{"num_hidden_layers": 11, "hidden_size": 320, "num_attention_heads": 5, "head_dim": 64, "vocab_size": 4956, "hidden_act": "gelu", "positions": "rope", "bias": "all", "init": "trunc", "init_std_up": 0.029, "optimizer": "muon_variant", "weight_decay": 0.02, "doc_mask": true}
Each number is 128 + 24 x the weight over the matrix's rms, rounded and kept within 0 to 255. Layers, rows and columns count from 0.

# layer 2 MLP up, 1280x320, rms 0.0917, rows 812-833, columns 0-159
[[130 149 122 134 129 120 147 137 107 110 120 146 105 101 101 115 166 122 125  99 129 156 103 117  98  94 118 147 146 102 130 143 111 118 117  94 127 176 127 116 162 125 112 131 124 140 111 123 140 151 113 129  91 152 124 134 123 135 148 130 153 135 101 142 137 127 131 131 122 106 148 117 128 109 112 136 126 129 124 107 145 144 103 125 108 180 145 129 128 123 122 149 137 154 141 128 112 127 136 147 123 140 118 105 130 153 123 125 160 133 134 125 111 157 105 101 145 164 155 135 139 139 130 118 115 146 123 119 119 134 133 121 133 151 139 131 156 143 130 149 117 121 153 129 107 135 129 118 134 130 142 131 113 109 153 123 135 157 123 129]
 [122 119  86 132 122 132 139 129 147 113  88 153 135 120 136 104 134 148 111 101 102 144 120 137 112 100 167 141 102 114 134 127 123 152 118 114 119 119 161 116 139 157  83 164 151 145 194 115 101 130 159 133 133 140 120 113 140 111 111 123 125 140 136 145 151 111 147 101 146  96 135 134 105  97 151  86 126 158 142 119 200 143 204 130 138  80 134  95 115 135 150 115 110 110 128 120 128 157 136 111 128 154 109 124 108  96 107 107 149 128 111 109 122 118 108 134 121 119 112 156 132  69  96 143 120 110 170 137 115  98 117 105 129 128 160 143 121 135 128 100 116 146 146 140 149 154 131 117 134 131 152 138 129 120 153 114 154  95 128 101]
 [154 141 113 154 138 171 103 128  84 145 154 121 198 127 100 120 100 116 181 105 108 136 108 136 120 148 115 171 139 135 117 137 125 125 112 111 116  98 113 123 101 106 107 102 144 135 147 145 124 153 161 117 167 100 141 139 104 145 120  99  83 109 158 128 149 116 122 151 106 105 127 121 126 187 119  79 125 126 129  82 111 165 107 106 112 128 123  99 103 167  96 131 142 116 130  77 116 105  80 153 112  94 110 105 141 162 166  73 114 141 127 137 164 153 104  95 106 130  88 106 120 132 124 137 126 136 127 111 165 126 131 125 101 145 104 103 130 168 143  97 160 144 140 166 171  93 157 184 118 181 142 142 135 163 100 163 108 139 128 134]
 [145  76  89 105 163 150  93 130 111 163 125  96 146 105 131 146 110 126 123 134 107 101 119 138 130 127 107 108 129 109 134 148 128 130 123 131 116 106 150 100 160 121 156 143 103 120 135 153 129 135 116 130 108 135 130 114 121 120 139 141  97  61 113 111 137 109 139 141 201  95 136 117 100 157  88 121 133 148 144 102 166 145  97  84 140 104 105 142 113 139 130 132 146 112 113 158 156  98 142  94 115 130  98 128 164 126 113 109 207 161 133 160  99 128 170 116 122 143 141 121 159 139 110 119 136 177 146 105 155  90  73 122 141 108 124 140  82 113 154 121 149 133 134 102 127 139 139 119 108 123 215 126 121  84 114 125 139 109  92 186]
 [116 153 125  68 129  81 138 119 148 155 153 117  79 155 153 130 128 113 133 154 110 124 113  99 128 143 155 152 121  83 142 161 152 106 132  98 132 106 128 117 133 118  84 129 145 132 129 159 114 107 158 134 156 137 122 106 120 127 105 128 113 131 129 134 155 139 127 101 166 134 137  89 134 122 110 109 148 159 162 127 131  99 160 145 181 131 109 160 132 150 150 101 133  84 150 118 102 131  92 145 177  99 143 137 157  96 157  95 149 100 151 154 173 153  89 135 124 136 170 119 115 137 134 123 151 145 140 145 150 121 115  84 128 136 124 147 128 110 140 165 115 124  97 168 156 120 102 140 111 119 112 171 130 120 150 118  60 127 134 113]
 [143 131 106 157 173 144 188 108 122 115 128  93 161 130 168 109 120  96 108 114 125 137 121 126 160 141 153 101 131  95  83 108 165 152 125 112  88 143  81 130 109 118 142 148 163 153 153 115 132 126  82 124 169 108 144 100  89  76 109  97 132 179 128 144  91 148  88 136 162 117  86 168 105 122 111 110 142 150 127 103 125 136 126 168 140 171 127 105 126 150 127 129 105 136 106 118 132 166 101 182 107 100 119 121 123 146 138 133 123 128 147 138 104 168 111 141 181 129 101 160 144 119 137 122 132  95 109 142  82  92 146 164 134 139 121 155 113 128  87 151 118 165 146 119 117 109 127 132 168 121 136 128 142 101 124 173 107 143 149 128]
 [174 122 101 120 127 122 113 100 126 161 142 117 146 129 177 141 153 170 176 133 142 128 183 109 145 107  76 144  79 147 129  94 169 116 124 116  69 107 130 146 130 137 111 110 135 113 158 119 110 127  84 117 124 126 179 130 116 124 147 109  66 143 153 177 100 122 127 137 147 131 109 142 111 125 139 159 145 136 129 130 131  91 113 104 110 146 110 146 118 132 168 148 132 145 104 109 156 117 129 123 140  83 147 125 141 161 134  90 155 111 128 148 160 120 167 118 126  77 124 120 142 104 102 147 113 158 120  89 168 141 121 115  97 108 110 147 106 133 154 164 120 103 136 144 126 133  84 114 125  76 114 113 121  49 132 132 101  74 125 108]
 [125 126  72 186 153 142 107 106 123 144 124 145 156 147 127 163 137 176 131 128 134 127 147  69 109 135 126 140 127 115 133 117 137  81 119 120 122 132 132 119  86 105 126 135 125 101 136  94 113 124 108 126 153 151 121 126 113 126 137 155  84 115 142 114 150 130 126 120 153  85 100 115 109 175  97 143 121 190 156  73 132 118 140 158 127  97  88  87 111 146 146 148 155 120 139 118 118  95 116 102 117 152 124 118 154 152 132  89 156 162 134 141 124 153 147 143 164 144 142 181 157 124 157 118 100 133  95 130  75  94  58  90 132 146 139 142 146 105 132  93 130 160 116 119 130  96 121 116 119 129 163 114 148 189 143  97 174  99 153 136]
 [106 144 101 155 104 132 163 155 131 142 117 173 121 132 153 129 131 140  91 155 135 134 135 145 142 150 138 154 106 130 125  73 155 101 113 167  98 130 149 152 146 125 128 158  98  95 155 111 114 125  90  92 114 120 154 134 103 140 115 164 134 132 153 136 118 141 120 149 120 150 112 125 143 111  77  92 109 129 105 180 143 134 140 152 110 150  95 121 164 107 130  82  99 113 148 155 111 145 117 160 186 125  66 111 144 169 108 115 149 134 113 117 124 150 163  83 168 111 139 146 144 120 129 110 132 109 112 140 122 136 123 171 106 125 118 167 137  97 136 113  94 143 131  96 140 110 126 136 156 106 108 110 120 129  98 138 162 121 107 140]
 [151 128 120 135 143 164 109 124 107 137 139 125 109 155  86 154 131 105 182 183 130 109 119 155  97 115 114 147 119 148 147 127 132  88 106 112 118  87 141 101 131 158 138 105  76 147 110 144 146 143 104 118  90 106 110 115 152 191 127 171 112 163 119 117 105 141 153 117 160 140 100 105 136 135  95 163 108 151 192 120 143 141  68 151 128 179 122 112 128 114  91 130 138 124 143 106  98 169  89  94 116 112 129 153 189 131 141 165 162 142 182 152 143 146 100 153 161 163 134 130 170 117 103 144 167 106 114  91 161  99 120  80 116 143 107 144 129  93 104 110 139  79 145 122 175 133 123  74 113 158  77 138  76 148 136 135 108 115 152 145]
 [161 123  98 127 144 131 106 129 143 127  67 136  70 151 130 135 143  95 129 111 130 123 128 102 165 119 124 112 159 136 130 149  98 116 128  84 135 107 126 109 143  87 189 125 166 157 139  66 122 167 154 133 132 114 143  80 169 126 127 131 130 120 144 147 142  92  97 127 102 134 136 133 146 146 121  83 140 142 166 145 153 149 151 122 113 121 122  92 118 128 169 168 111 118 156  82 131 121 120 139 138 100 139 114 110 116 135 134 144 135 102 121 133 104 126 157 114 162 164 128 146 147 118 116 101 122 132 100 137  56 105  95 105 118 159 120 167 144 127 148  97 114 136 110 127 126 131 150 132 176 143 125 167  90 132 132 167 143 146  90]
 [152 132 101 152 141 142 108 159 159 126 103 160 112 168 116 135 146 151 158 190 100 148 122 130  80 107 123 104 122 110 150 148 184 138 136 111 141 109 147 101 119  88 157 112 157 144 149 110 134 103 141 141  92 138 122 135 177 123  84 142 125 143 120 124 177 102 125 154 156 106 113 133 111 113 110 135 130 153 139 103 122  89 186 140 103 130 104 151  96 105 145 140 148 122 157 119 162 159 109 174 157 117 151 100 142 143  89  98 129 112 145 144 129 147 146 119 155 149 134 162 132 133 143 106 111 164 125 157 119 145 105 136 149 140 131 125 153 133 169 126 101 126 122 123 103 135 122  89 132  48  72 146 114  98 167 134 126 108  79 124]
 [118 152 140 131 111 113 141  92 134 159 122 108 117  89 161 104 133 165 154 105 138 172 122  94 134 123 101 107 163 139 122 145 122 144 105 125  90 166 145 130 193  89 101 127 116 150  86  96 142  99 197  81  90 148 105 144 140 152 150 132 133 143 132 126 139 131 155 144 116 137 154 154 113 103 123 109  88 169 101 116 101 129 130 159 144 174 118  60 157 103 123 127  87  98 142 137 119  96 154 121 167 126 138 113 115 152 161 123  94 151 103 126 138 138 130 125 185  97  72 149 104  90 172 106 123 128 106 138  73  96 118 134 144 140 158 114  91 118 146 150 134 135 127 142 134 145 173 139 123 165 114  64 105 117 120 101 152 131 103 108]
 [147 122  93 137 130 129 129 154 131 125 132 135 179 123 137 118 124 142 120 145 150 107 137 140  80 130 115 133 122 110 119 136  98 151  88 107 139  96  92  83 141 118 170 156  99 142 144 104 158 149 114  92 131 147 129 120 112  97 107 125 137 145 119 105 156 137 134  84 146 128 125 111 115  96 108 128 111 138 156 156 148 149 146 137  43 132 165 164 119 127 160 106  83 105 133 120 110 144 108 115 122 165 129 103 142 161 134 136 129 153 130 127 102 160 127  96 136 121 110 132 156 141 127 115 149 132 140 139  96  82 146 126 155 143 114 126 137 147 137 126 153 113 113 137  99 135 143 114 167 125 128 151 131  92 122 112 127  86 145  98]
 [132 127 115 152 163 159 142 151 175 131 135 137  95 161 126 111 145 127 174 153 127 123 147 175 155 104 126 125 103 172 135  95 142 111 127 162  52 101 147 110 130 116 187 127 168 149 208 108 110  72 118 139 116 134 120 134 122  92 126 144 159 175 121 151 129 122 123 108 135 122  90 104 127 106 107 102 112 178 128 157 156 110 172 117 119 221 148 196 104 134 126 167 172 121 148 140 173 136 125 130 166 126  47 102 135  89 131 138 147 139 128 132  83 208 154 110 137 131 121 106 182 124 163 117 124 136 126 110 141  96 127 109 149 168 157 127 111 109  93 110 127  98 161  97 121 104 115  99 119 104 115 123 114  98 118 183 124 102 163 148]
 [110 102 132 164 140 143 145 113 206 178 140 148 124 146 148 138 119 112 136 106 128 118 138 125 118 161 118 126 112 140 142  70 123 127 105 120 146 131 127 161  98 118 128 102 130 158  97 128 124 191 149  91 102 102 113 114 147 161 141 106 148  90 171 135 149 113 143 111 132 115 115 172 165 115 167 142 144 137 143 106 155 172 133 133 143 141  97  86 115 118 117 116  71 161 161 163  54 180 140 134 128 113  79 111 122 148  90 134 174 121 106 129  88 139 142 132 151 144  75 140 159 140 125 121 176 113 103 128 148  65 112 132 144 114 143 110 127 165 129  94 160 132 171 121 173 173 125 141 111 195 143 117 205 172 117 124 135 150 157 151]
 [ 94 120  87 137 147  86  93 116 136 101 131 104 145 133 161 135 133 120 144 158 141 122 121 118 121 168 152 106 122 136 139 136 131 120 122 106 148 106 179 124  79 104 112  93 130 150 152 148 119 132 119 141 155 150 134 137  85 119 106 131 139 104 129 164 141 169 129 111 153 134  87 143 111 131 148  83 122 108 121 137 123 160 116 108 139 129 144 166  79 120 150 110 120 141 100 110 120 176 134  82 157 134 110 126 144 111 147 131 147 114  80  89 127 131 148 141 107 135  97 125 152 115  80 122 156 135 101 102 138 101 135 126  85 133  98 114 119 135 154 100 113 146 147 104 136  92 163 131 120 118 123 187 125 145 128 120 109 134  72 165]
 [ 96 128 118 136 118 107 101 125 112  89 125 121 124 160 114 134 135 126 135 120  95 130  93 108 111 140 152  82 140 133 128 141  81  94  96 139 101 123  80 111 137 129 116 134 134 106 143 129 141 160 119 164 130  95 110 139  96 106  92 144 131 162 118 160 143  97 148 165 115 101 101 124 100 104 125 125 137 113 158 146 115 123 134 129 137 136 109 170 115 111 139 145 126 169 147 112  94 127 130 145 190  89 141 100  72 148 117 102 128 116 164 132 147 163  88 164 112 134 161  98 177 164 120 127 143 101 151 124 100 131 168  99 111 148 146 103 103 127 138 112 143 131 132 109 127 174 133 130 155  82 111 119 133  99 126 136 133 129 122 140]
 [155  95 132 149 134 141 144 136 122  88 162 137  92 128  84  67 134 111 161 113 150 127 142 113 155 139 134 126 128 120 110 170  96 118 146 106 154 128 117 112 135 115 115 134 112 143 136 136 104  89 153 120 145 144 116  92 138 102 129 105  94 120 168 141  84 141 141 169 167 141 105 150 110 126 151 119 126  95 120 134 120 134 111  94 136 140 117 177 137 135 139 160 133  90 105 131 115 151 109 121 114 124 110 125 128 138 161 130 105 137 166 117 164 119 127  70 129 124 134 163 113  96 135 108 119 105  95 106 154 166 147 174 135 126 163  98 109 166 144  90 150  91 101 143 132 133 108 128 107 114 108 145  17 121 101 110 116 160 122 106]
 [132 163  79 137  75 123 117 132 141 201 200 132 138 127 122 139 103 140 169  99 148  87 137 111 103 168 156 129 122 134 108 112 119 160 126 145 158 155 127 127 115 104 112 113 121 129 126 146 108 148 131  82 153 124 149 167 160 113 152 122 140 149 143 111  75 123 129 149 157 126 119 143 137 129 166 110 136 135 147 158 146 136 126 126 125  99 155 130 136 137 144 105 150 125 119 139 167 176 154 151  90 103 131 171 154 129 126 114  91 166  83 107  94  96 124 127 138 149 112 163 115 126  97 124 133 142 128 150 104 155 149 132  77 107 156 143 107 114 135 139 144 155 191 122 175 168 125 137  91 117 111  93  93 169 129 136 107 174 154 157]
 [110 144 108 163 142 145 104 107 109 163 130 175 142 119 103 123 167 116 150 112 130 127  73 143 108  98  97 143 138 144 134 149 109 126 169 132 119 129 152  87 127 113 141 106 133 114 140 101 126 139 166 118  97  93 154 139 121 133 124 150  80  86  86  90 136  86 134 102 139 121 111 125 136 156 125 159 122 148 139 135 114 127 167 116  88 107 170 102 160 182 151  90 115 138  99 118 127 131 129 104 164 136 133  70 143 137 135  49 133 137 108 148 118 151 131  91 107 134 108 126 123 114 142 122 176 142 120  92 116  98 117 127  90 140 107 129 132 125 116 100 120 130 153 197 162 126 137 107 121 125 180 107  72 166 107 140 107 197 162 195]
 [104 124 167 174 116 120 132 119 127 175 107 123 115 131 143 182  94 165 120 138 123 131 106  93  80 118 173 139 128  93 114 147 153 116 114  87 134 104 166 141 130 119  83 126 137 130 176 113  77 108  98 144 153 134  85 126 126 137 128 118 120 147 111 107 100 156 106 102 187 110 123 104 118 127  97 115 145 134 132 118 101 174 130 172  98 191 125 112  98 141  95 150 125 125  80 186 107 139 123 134 161 126 107 155 178 112 130 112 148 112 129 149 130 122 118 144 174 139 103 113 159 138 130 133 135  92 114 114 138 146 111  91 143  88 145 173 108  45 111 139 117 120 144 116  95 106 123 153 178 150 143 166 140  99 159 147  95  97  70 114]]
# layer 2 MLP down (transposed), 1280x320, rms 0.0424, rows 812-832, columns 0-159
[[142 114 158 126 112  79 135 123 147 105 125  87 132 138 166 155 127 140 139 163 174  87 177 131 168 171 138  73 113 167 137  92 145 127 119 173 134  89 121 140 112 109 154 113 150 109 155 122 127 119 136 100 186  77 173 166 177 110 142  74  83 131 156 106 151 101 112 143 141 204  82 117 156 136 145 102 171 122 149 134  77  91 147 110 147   0 139 100  88 186 148 115 128 124 125  82 140  98 117  99 129 115 179 173 148  96 130 103  45 154 115 131 157  97 168 188 146  77  56 113 106 128 160 154 141  96 122 154 110 136 101 102 128 101 136 142  75 109 106 156  96 135 109 157 173 153 135 153  91 115 138 147 129 141 157 118 106 100 119 161]
 [144 108 152 135 124 136 119 126 103 109 117 100 109 172 183 131 150 100 163 122 123 114 124 134 135 122 130 136 122 131 154 124 127 126 127 162 111 145 110 150 114 125 138 120 136 158 108 122 117 122 113 112 150 120 122 126 168 114 137  81 152 114 122 131 119 109 130 131  99 119 144 109 126 150  90 163 159 125 114 118 106  89 135 119 122 170 141 164 113 126 138 139  72 108 127 114 137 126 119 114 123 131 139 127 139 142 146 164 144  84 137 129 118 137 143 146 106 156 115 106 112 102 115 137 139 137 124 135 146 131 138 133 100 122 122 156 123 127  85 136 118 108 143 101 125 112 114 119  79 149 110 108 118 119 120 118 124 129 100  93]
 [150  97 126 133 137 172 134  98 115 131 116 139 139 158 141 107 128  97 164 101 121 149 111 141 107 159 125 141 103 141  98 132 151 137 140 109 122 129 131 116 114 129 146 111 133 115 129 133 112 149 108 118 157 149 135 144  91 134  89 136  98 124 144 151 137 100 162 153 119  99 124 155 135 122 136 100 164 124 162 132 121 181 110 119 112 204 124  95 108 164 111 113 132 113 142 163 128 135 124 121 150  95  95 102 106 139 117 113 154 121 152 125 136 101 144 119 118 160  93 121  98 123  84 125  99 150 102 127 159 142 138 128 129 117 140 142 115 160 138  92 147 134 116 151 103 121 142 143 111 123 124 133 109 142 150 170 124 131 141 159]
 [110 127 106 113 180 108  81 111 120 168 120 109 153 146 122 154 136 127 109 123 106 107 113 131 111 120 143 150  90 132 142 148 108 110 124 122 127 137 115 127 162 109 116 151 137 160 131 144 107 118 143 143 128 122 131 101 137 138 130 134 121 111 144 153 130 113 128 117 143 145 110 116 156 157 114 148 117 141 116 135 144 150 118  91 128 143 102 123 118  97 100 141 123 130 104 134 115 104 139 135 130 167 127 145 182 125 122 128 127 109  74 162 105 131 160 173 135 115 168 146 121  87 135 130  94 137 166 120 108 113 124 127 142 153 152 123 136 120 158 147 131 126  96 155 119 139 152 132 150 141 159 115  79 128 132 147 113 138 101 125]
 [ 73 121 122  97 159 130 141 165 161 124 130 146 108 117 123 106 177 104  75 156 134 131  91  99 184 173 107 106 116 132 112 110 133 116 137  77 142 101 136 101 127 150 142 157 103 122 118 183 153 114 123 138 136 114 136 140 131 103 128 128 115 111 156 131 108 129 163 133 134 124 147 110 176 155 163 136 130 124  95 139  97  89 127 134 149 115 123 102  96 104 130 120 134 171 131 106 163 115 104 108 159 139 144 159 117 122 119 103 139 148 139 134 129 153 119 121 144  88 141  89 132 149 138 156 182 138 103 122 112 135  93 143 139 110 188 115 126 122 165 182 167 144 115 126 145 147 149 131 154 142 168 160  77 120  70  99 125 140  91 155]
 [115 158 149 178 159 145 124 116 138 111 117  88 138 115 117 123  92 143  96 146 106 123 144 137 140 126 147 111 107 107 110 113 179 136 115 101 152 163 111 129 108 113 119 142 148 173 148 116 150 147 118  94 130 114 118  87 134  97  90  87 132 158 122 111 139 139  78 149 130  98  94 151 120  97 117 133 136 106 104 141 100 141 116 119 143 137 149 135 127 127 125 146 121 120 119 108 123 115 124 156 123 122  90 152 178 120 123 115 138 117 163 167 111 121 148 142 157 158 102 139 133 117 149  98  91 117 114 136 130 131 156 115  98 153 114 143 115 166 128 131 124 138 155 114  75  98 140 188 168 138 131 137 141 111 104 167 102 115 149 136]
 [141 111  90  97 111 153 109 124 124  98 131 122 148 149 110 125 159 176  86 101 119 124 132 141 116 117 114 151 115 127 154 140 110 126 134 126 144 165 113 128  74 121 125 128 138 132 143 105 124 140 121 102 133 152 154 119 133 138 137 136 106 167 123 117 109 157 124 137 111 119 132 129 140 125 157 166 124 113 143 142 150 123 158 120 126 169 115 153 104  96 110 173 120 133 114  93 154 143 135 140 141  80 135 134 120 128 118  88  99 101 135 111 119 106 181 152 107 139  79 132 141 151 118 114 117 120 129 109 140  85 169 102 134 139  84 126 138 122 124 129 147 113 114 132 117 103 121 152 144 113 111 159 135  91 127  84 116 129 148 151]
 [134 136 160 156 102 109 144 180  86 135 132 124 158 150 106 136 137 148 137 120 114 139 177 108 118 105 140 141 158 148 125 114 115 135 183 144 167 117 131 119 141 100 127  91 101  98 137 135 112  62 130 128 107 142 106 131 138 123 112 104 116 151 137 161 137 145  91 141 155 169 114 122 108 147 106 147 124 138 102 157 153  95  98 118 140 163 104  99 117 126 102 117 125 164 129 104 132 112 126 125 139 126 131 146 111 161 142 123 129 132 141 167 126 128 135 136 162 112  90 154  99 129 144  97 131 141  98 139 112 125 120  93 136 125 125 121 131 116 142 105  93  95  91  99 123 135 128 123 113 122 100 116 166 144 152 123 107 135 121 136]
 [ 82 158 111  89 154 101 120 143 133 130 165 155 114 147 162 154  89 134 104 119 145 104 115 167 128 149 145 122  86 133  91 110 136  63 133 146 115 116 150 133 124 110 139 115  94 107 130 125 161  94 116 157 163  58 134 137 107 121 111 139 171 140 145 112 119 165 132  94  91 169 103  95 119 118  93 122 136 104 123 131 163 140 101 128 120 140 137 105 120 126 166 106 128 107 148 126  78 124 113 133 164  67 102 113 138 180 173  92 144 130 151 140 129 112 177  81 122 145 111  97 134 127  95 137 109  98 148 117 125 135 151 136 125  98 112 165  85 120 125 129 162  86  90 135 161 118 132 144  87 138 129 125 152 155 123 125 114 105 147 178]
 [129 109 109 146 136 108 172 127 103  91 127 132 135  98 116 152 126 114 140 144 158 115 122 174 125 144 121 120 120 125 136 131  86 138 135 151 112 106 157 133 142  88 160 133 145 109 139 137 139 123 129 141 120  80  97 121 149 143 147 132 186  90 150 126  94 169 174 156 102 124  90 158 159 121 130 154 120 119 149 127  87 118 120 128 141 161 153 150 166 134 147 133 122 138 147 152 172 113 139 114  87 139  96 151 107 134 142 117 175 118 150 161 120  93  95 143 171 112 162 121 126 127 126 145 148 133 160 108 108 131 125 122 111 127 109 134 136 119 139 111 139 164 125 125 142  96 112 116 104 123 137 135 134  90  78  98 115  91 137 139]
 [138 139 155 130 111 148 150 122  86 136 125 128 120 152 133  79 126 106 153 167 114 143 156 131  85 147 108 155 145 132 114 140 118 117 114 120 145 139 114 132  89 120 108 131 163 132 136 122 136 127 148 104 158 104 156 134  94 121 117 128 164 162 136 142 131 130 147 156 114 132 138 150 101 193 142 123 126  93 121 119 114 141 132 145 111 104 115 132 115 147 113  69  91 108 158 138 102 153 112 133 121 147 105 122 133 138 147 143 134 116 149 136 127 127 138 107  77 124 129 122 134 136 141 118 146 127 121 143 130  93 129 140 141 100  96  61 104 116 100 167 137 134 144 155 139 116  95 158 104 122 149 106 147 108 174 143 112 120 141 152]
 [119 179 145 156 167 165 126 197 108 121 226 119 104 108 123 142 117 172 125 154 185 133  71 129 127 144 183 120 108 155 106 106 128 113 144 132 159 103 134 129 110 198 129 115 113 104 156  92 153 185 130  93 173  62  88 122  99 121  98 156 144 128 161 115 117 133  84 154  91 142 161 122 109 121 141 104  94 103 125 137 111 126 168 139 116 121  99  77 169 150 154 160 128 106 144 144 126 125  90 117 127 134  95 114  98 148 164  61 134 180 115 138 142 155 161  94 130 124 141 177 137 140 115 156  87 122 159 151 158 120  84 130 132 108 143  96  90 144 150 109 126 162 118 176 123  88 111  69  81 139 141 141 127 151  93 131 116 140 120  94]
 [ 85 179 131 166 110  67 174 115 140 136 107 111 140  94 125 170 147 110 155 111 124 136 129 130 163 132 143 133  82 144 139 148 171 171 153  79 137 172 124 132 130 129 119 104 125 162 133 117 108 127 154  84 101 128 192  97 131 119 145 137 102 126 103 163 134 106 166 152 123 105 132 112 120 145 105 151 139 157  86 146  83 157 102 137  92 220 105 141 118 120 101  67 101 120 126 118  74 113 142 126 100 164 144 198 163 139 114 115 151  78 116 139 116 117 123 142 142 110 123 131 110 167 129 123 119 120 149 148 134 157  96  91 112 103 174 134 141 107 153 124 124 121  97 101 112 152  71 140 128 124 174 108  99 120  88 112 114 141 135  85]
 [127 135 103 145  99 135 116  92 181 120 119 133 120 137 118 136 154 117 172 104  92 141 138 130 130  71 142 104 134 152 134 137 127 113 133  86 154 130 159 154 163 120 105  97 143 128  97 133 116 116 117 104 153  98 151 151 155 117 127 122 126 119  98 112 123  95 117 144 132 143 113  96 140 149 139 157 126  93 127 104 131  60 131 123 158  70 141 100 116 127 150 172 189 137 116 130 134 144 119 119 149 106 139 113 101 124 141 111 116 112 135 129 150 114 124 188 134 111 131  97 134  97 116 134  87 123 143 126 128 153 157 114  77 112 126 109 144 102 143 151 120 100 107  76 132 118 128 154 148 148 105 129 113 151 156 166 156 159  85 138]
 [151 125 155 141 108 113 139 151 128 131 114 135 107 135 133 145 136 141 164 156 127 124 182 163 126 135 113 189 105 110 158 126 143 126 147 162  91 140 128  86 120 192  82 118 110 112 128 129 200  98 105 167 144  95 139 125 143 114 125 187  99 123  77  85 151  75  98  86  60 128 115 118  92  97 143 116 127 161 110 148 164 196 142 155 114 159 161 107 133 135  66 141  92 119 126  63 109 191 162 162 150 153 139 121 182 125 157 108  66 205 123 168 157 186 196 123 146 157  71 126 125  73 168 120 106 176 127 130 150 111 128  87 132  96 138 116 128 108 138 160  94 166 125 148 143 146 113 148  97 128  93 135 164  97 100 125 147 113 123 157]
 [107 155 123 160 127 120 107  92 145 146 159  82 120 142 141 119 150  75 170  93  98 138 150 102 161 160 136 105 130 120 129 107 150 155 188  36  65 135 145 118  94 133 140 107 126 163 118 129 151 150 135 134  89 136 159 116 107 106 112 232 109 117 111 102 108 122 172 163 122 162 111 153 162 149  71  79 164 127 126 123 128 152 136 125 150 224 129 119 158 104 127  87 109 154 145 126  95 115 153 130 113 155 130 181 132 125 142 122 177 163 142 109 112  43  97  99 135 104 174 100 135 145 134 132 141 130 134 179 158 108 135 120 118 148 149 113  92 136 107 168 116 187 165 109 104 138 166 146 134 110 175 160 175 121  77 175 115 147 114 131]
 [139 130 119 110 169 143  87 134 125 116 168 150 145 134 124 102  70 144 117 192 127 131 116 183 141 150  97 114 161 180 137 114 146 106 134 140 135  87 107 126 128 154 137  99 170  97 124 113 136 141 145  99 115  95  61 131 138 110  98 136 164  59 131 103 152 158 137 145 133 159  66 155 130 159 115 162  87  91 125 137 100 176 148 135  88  67 168 119 106 107 164 136  54 166 149 105 155 159  97 116 132 144 139 148 127 137 169 132 151 114 147 139  74  82 119 125 161 191 125 138 209 108 167  84 161 154 138 128 125  69 102 159  99 190  88  99 109 115 120 154 158  92 178 136 131 121 163 139 148 106 111  79 122 141 188  98 132 135  95 130]
 [121 141 127 120  99  80  81 145 153 150  95 163 127 140 106 151 135 154 114 124 134 116 137 150 152 143 164 135 145 130 127 114 118 123 155 127 132 101 138 147 135 112 130 115 122 130 109 115 135 133  91 143 121 134 115 134 143 140 117 160  96 141 154 138 139 111 120 163 113 145 115 114 131 122 127 170 124 128 106 115 128 121 128  90 112 151 138 136 116 127 112 128 114 117 137  83 131 130 135 111 128 109 111 119  80 132 105 124 145 124  99 131 105 133 166 155 109  93 101 127 139 115 135 128 153 144 144 114 121 138 125 116 131 149 151 128 135 123 108 112 123  86 128 110 135 160 116 122 146 121 125 149 115 121 101 151 156 141  96 113]
 [141  87 120 124 140 117 156 125 177 120 102  82 119 105  81  90 100  99 155 134 141 141  83 100 133 126 100  84  80 109 128 117 107 117  92  94 131  69 164 109 170 109 169 133 146 119  80 104 119 103 158 122 127 114 102 104 124 126  84 133 163 133 144 144 157 130 119 125 120 159  95 126 115 180 121  85 147 123 133 126 129 126 128 139 110 128 120 110 107 132 132 103 132  63 143 124 124 114 112  83 166 132 131 194 119  67 150 105  79 146 112 154 151 157 165 119 181  92 132 139  96 111 156 115 151 170 109 129 120 103 174 114 150 116  91 143 129 127 110  88 138 100 116 119 137 148 123 167 172 163 148 108 113 129 103 150 130 127 159 167]
 [172 117 171  71  87 135 100 149 136 120  95 164 119 136 102 126  69 116 121 143 152 132 119  98 121 123 160 143 160 130 151 106 102 161 165 151 161 154 109 185  73 123  91 111 137 111 102  89 105 122  89  97 103 126 147 158 141 134 170 141 110 101 148  84  98 123 139  98 124 103 135 144 118 140 154 126  98 127 119 153 165 169  92 138 162 123 128 141 138 150 134  73 127 135 135 148 121 126 170 161 120 105 133 111  97 131  90 100 120 161 100 119 156 106 167 154 126 165 132 150 125 142 181 131 125 125 110 138 129 130 118 144 145  91 186 129  81 164 121  73 129 143 103  91 124 171 164 106 201 128 118 118  88 152 133  98 109 116 121 105]
 [126  98  86 101 135 147 122 143 147  80 181 150 120 144 151 134 125 143 123 161  72  97 154 106 107 130 163 105 153  93 131 150 103 177 104 125 107  98 113 116 128 148 141 121 134 141 143 155 115 127  93 155 142 155  78 151 148 121 140  96 190 121 146  97 121 149 124 121 115 115 182 176  97  94 124 143 149 148 133 160 133 180 110 136 155 168  85 164  90 118  97 131 180 139 155  88  96 118 134 120 128 129 127  95 124 118 150 171 123 107 125 142 140  91 119 124 162 144 144  77 159 108 119  98 147  88 110 144 132 129 168 169 125 117 138 126 123 123 123 117 162 101 113 128 151 122 103 127 156 153  90 119 125 130  94 115 152 119 157 138]]